Part of a small language model's weights: rotary positions.
Each number is 500 + 50 x the weight over its row's rms, rounded and kept within 0 to 999. Layers, rows and columns count from 0. Numbers have three digits each. The size before them is the row's rms in percent of the matrix's.

# layer 5 MLP up, 576x224, rms 0.0765, rows 567-575, columns 168-223
091:576450534554555516458518406569529469489489516561488505526528600424450513511483555563466542506467510493547579544536475527461510412520544530480465452530496399459493471462
088:525520484468505508542521413455461540442512539472596525490435505494539503517514469446538460515511578527470506396481477489482496497394420497414590539477515498542508517450
105:479505564486517541460502479479535612502454514541418471453600485418441492397476414481500416535543448469477491456562515551569566499557464485586484507507486439508506431427
106:584567514489545529475461561501547526501546535474519430474547430527544494618520587458562470557382517460475404491590379420429456506459510454505544558444496474508519486481
092:374366501508474572546506468528571475523538500492541579432390440525506400482388475396517524488510526508535465530435506488528522505506473486475475614576513609567494505444
095:460561416489534508567589522493488482535546482498434441574583515472439495460506541511469564525449556529499418546483579437557311458468421579513505491448519508587544542512
101:473539543577532417488534560473474600457496541509489575494473497488505528454543478545434483570426453482489466492483457384582463548473497516477556413453498522619563485516
099:507520413530458474542457549515570510488506561458565496489555532532494467477467469478566456507547596586427492527523547495498487594627482408493418515513438508545464457539
095:510514569546397529508503471536594413530531465572542523496484513545597491473550481498523523591530513569462562546571491463545461480484558559467566452528489486420466458477
# layer 5 MLP down (transposed), 576x224, rms 0.0427, rows 567-575, columns 168-223
093:510510502463441502504502449396451588488453465503447614459466476561571501534507502463600552483603520494457443518463548444457524463514436468530504578419512444470469488498
098:496489433525489459472426546507496544572490507543421531511542460436578486523571449455503475441499444492535541528568520459482408510457556487566460452478540484507481509498
102:503537494443458492552565477529513504465629586516581454468421601476481573497473585488524492498448508554537488573459610581472404548458526417491499435589452513416471546515
101:501498450512482487683478540509519479565463472461535410420505545527439572465504490546485499470571409461377622500416544507535520480484490538496488518532544522434478466527
094:553609521561519421550524494425452458515474485463483448577600558503499596486539500537534519524494468493519491517574461522457518421447488553485489506379459439480503607519
095:487432603619527514460461471499413528482481393467495532437535455495544531560544530465576442539488412544589558465526442624517621559440439415438523475562547405479444479446
098:525534453489536521531529438454607445569510420548558524484571452536605467554449443547484585419508493535507497439461496552526471486453431506497443456481474515498512578522
099:419475440515458518479512455530447543482544561554541476524424496489513468450533585493424482522493451445520519490486484551472488539486436453525483490480512462430458405521
101:605454508473515536497503519586485583550482508427409495490522513466432428507469492439561504510482515555624437435433471537461505564462538454522415513486423448582476564492
# layer 5 MLP gate, 576x224, rms 0.0724, rows 568-575, columns 168-223
103:503552456513479459398503546486543528645482509598473532405524427392469388556601449480576515422529460426482530511490431580488509484495534514516451421517470518512497491558
103:462517531518447472521467551413486574520393501482566500523571419496440450478554490492427579533542499451407510689510431486549510502563586457518550478406485536502614637416
104:470486616541556571570475490545525449469450432487488541436594541424554441542529525561476440434565523483586555524553529523605511536499524428408502646488517482508510513485
098:503463509501573595490489556506403490498574399520547455509567444440579436528437455400497522430482516530411494511444474507416529574481618474479440532562540526475432490510
101:518362562394520441527417513596551455442403476452474578516549562531579450533500513537575539441540530497446396436542464482480529512441448491570548492430518487539539413523
098:561483481518522440411530483577482590479484477533511545408418507514504561412504506517521511492542469532481435497572431380475535581463457482427512476468589535510524587559
104:457471457451488495449467516547439454475501538521608528575545475398434377565542514478489532502529533453496426506453464480473533534474434557479458515471458440551539476466
103:597505495519491539425458536479522587504489583431472450465476559467458520533501549430446501470539535469439480498488546503537506439522510494524469450517629437466460498496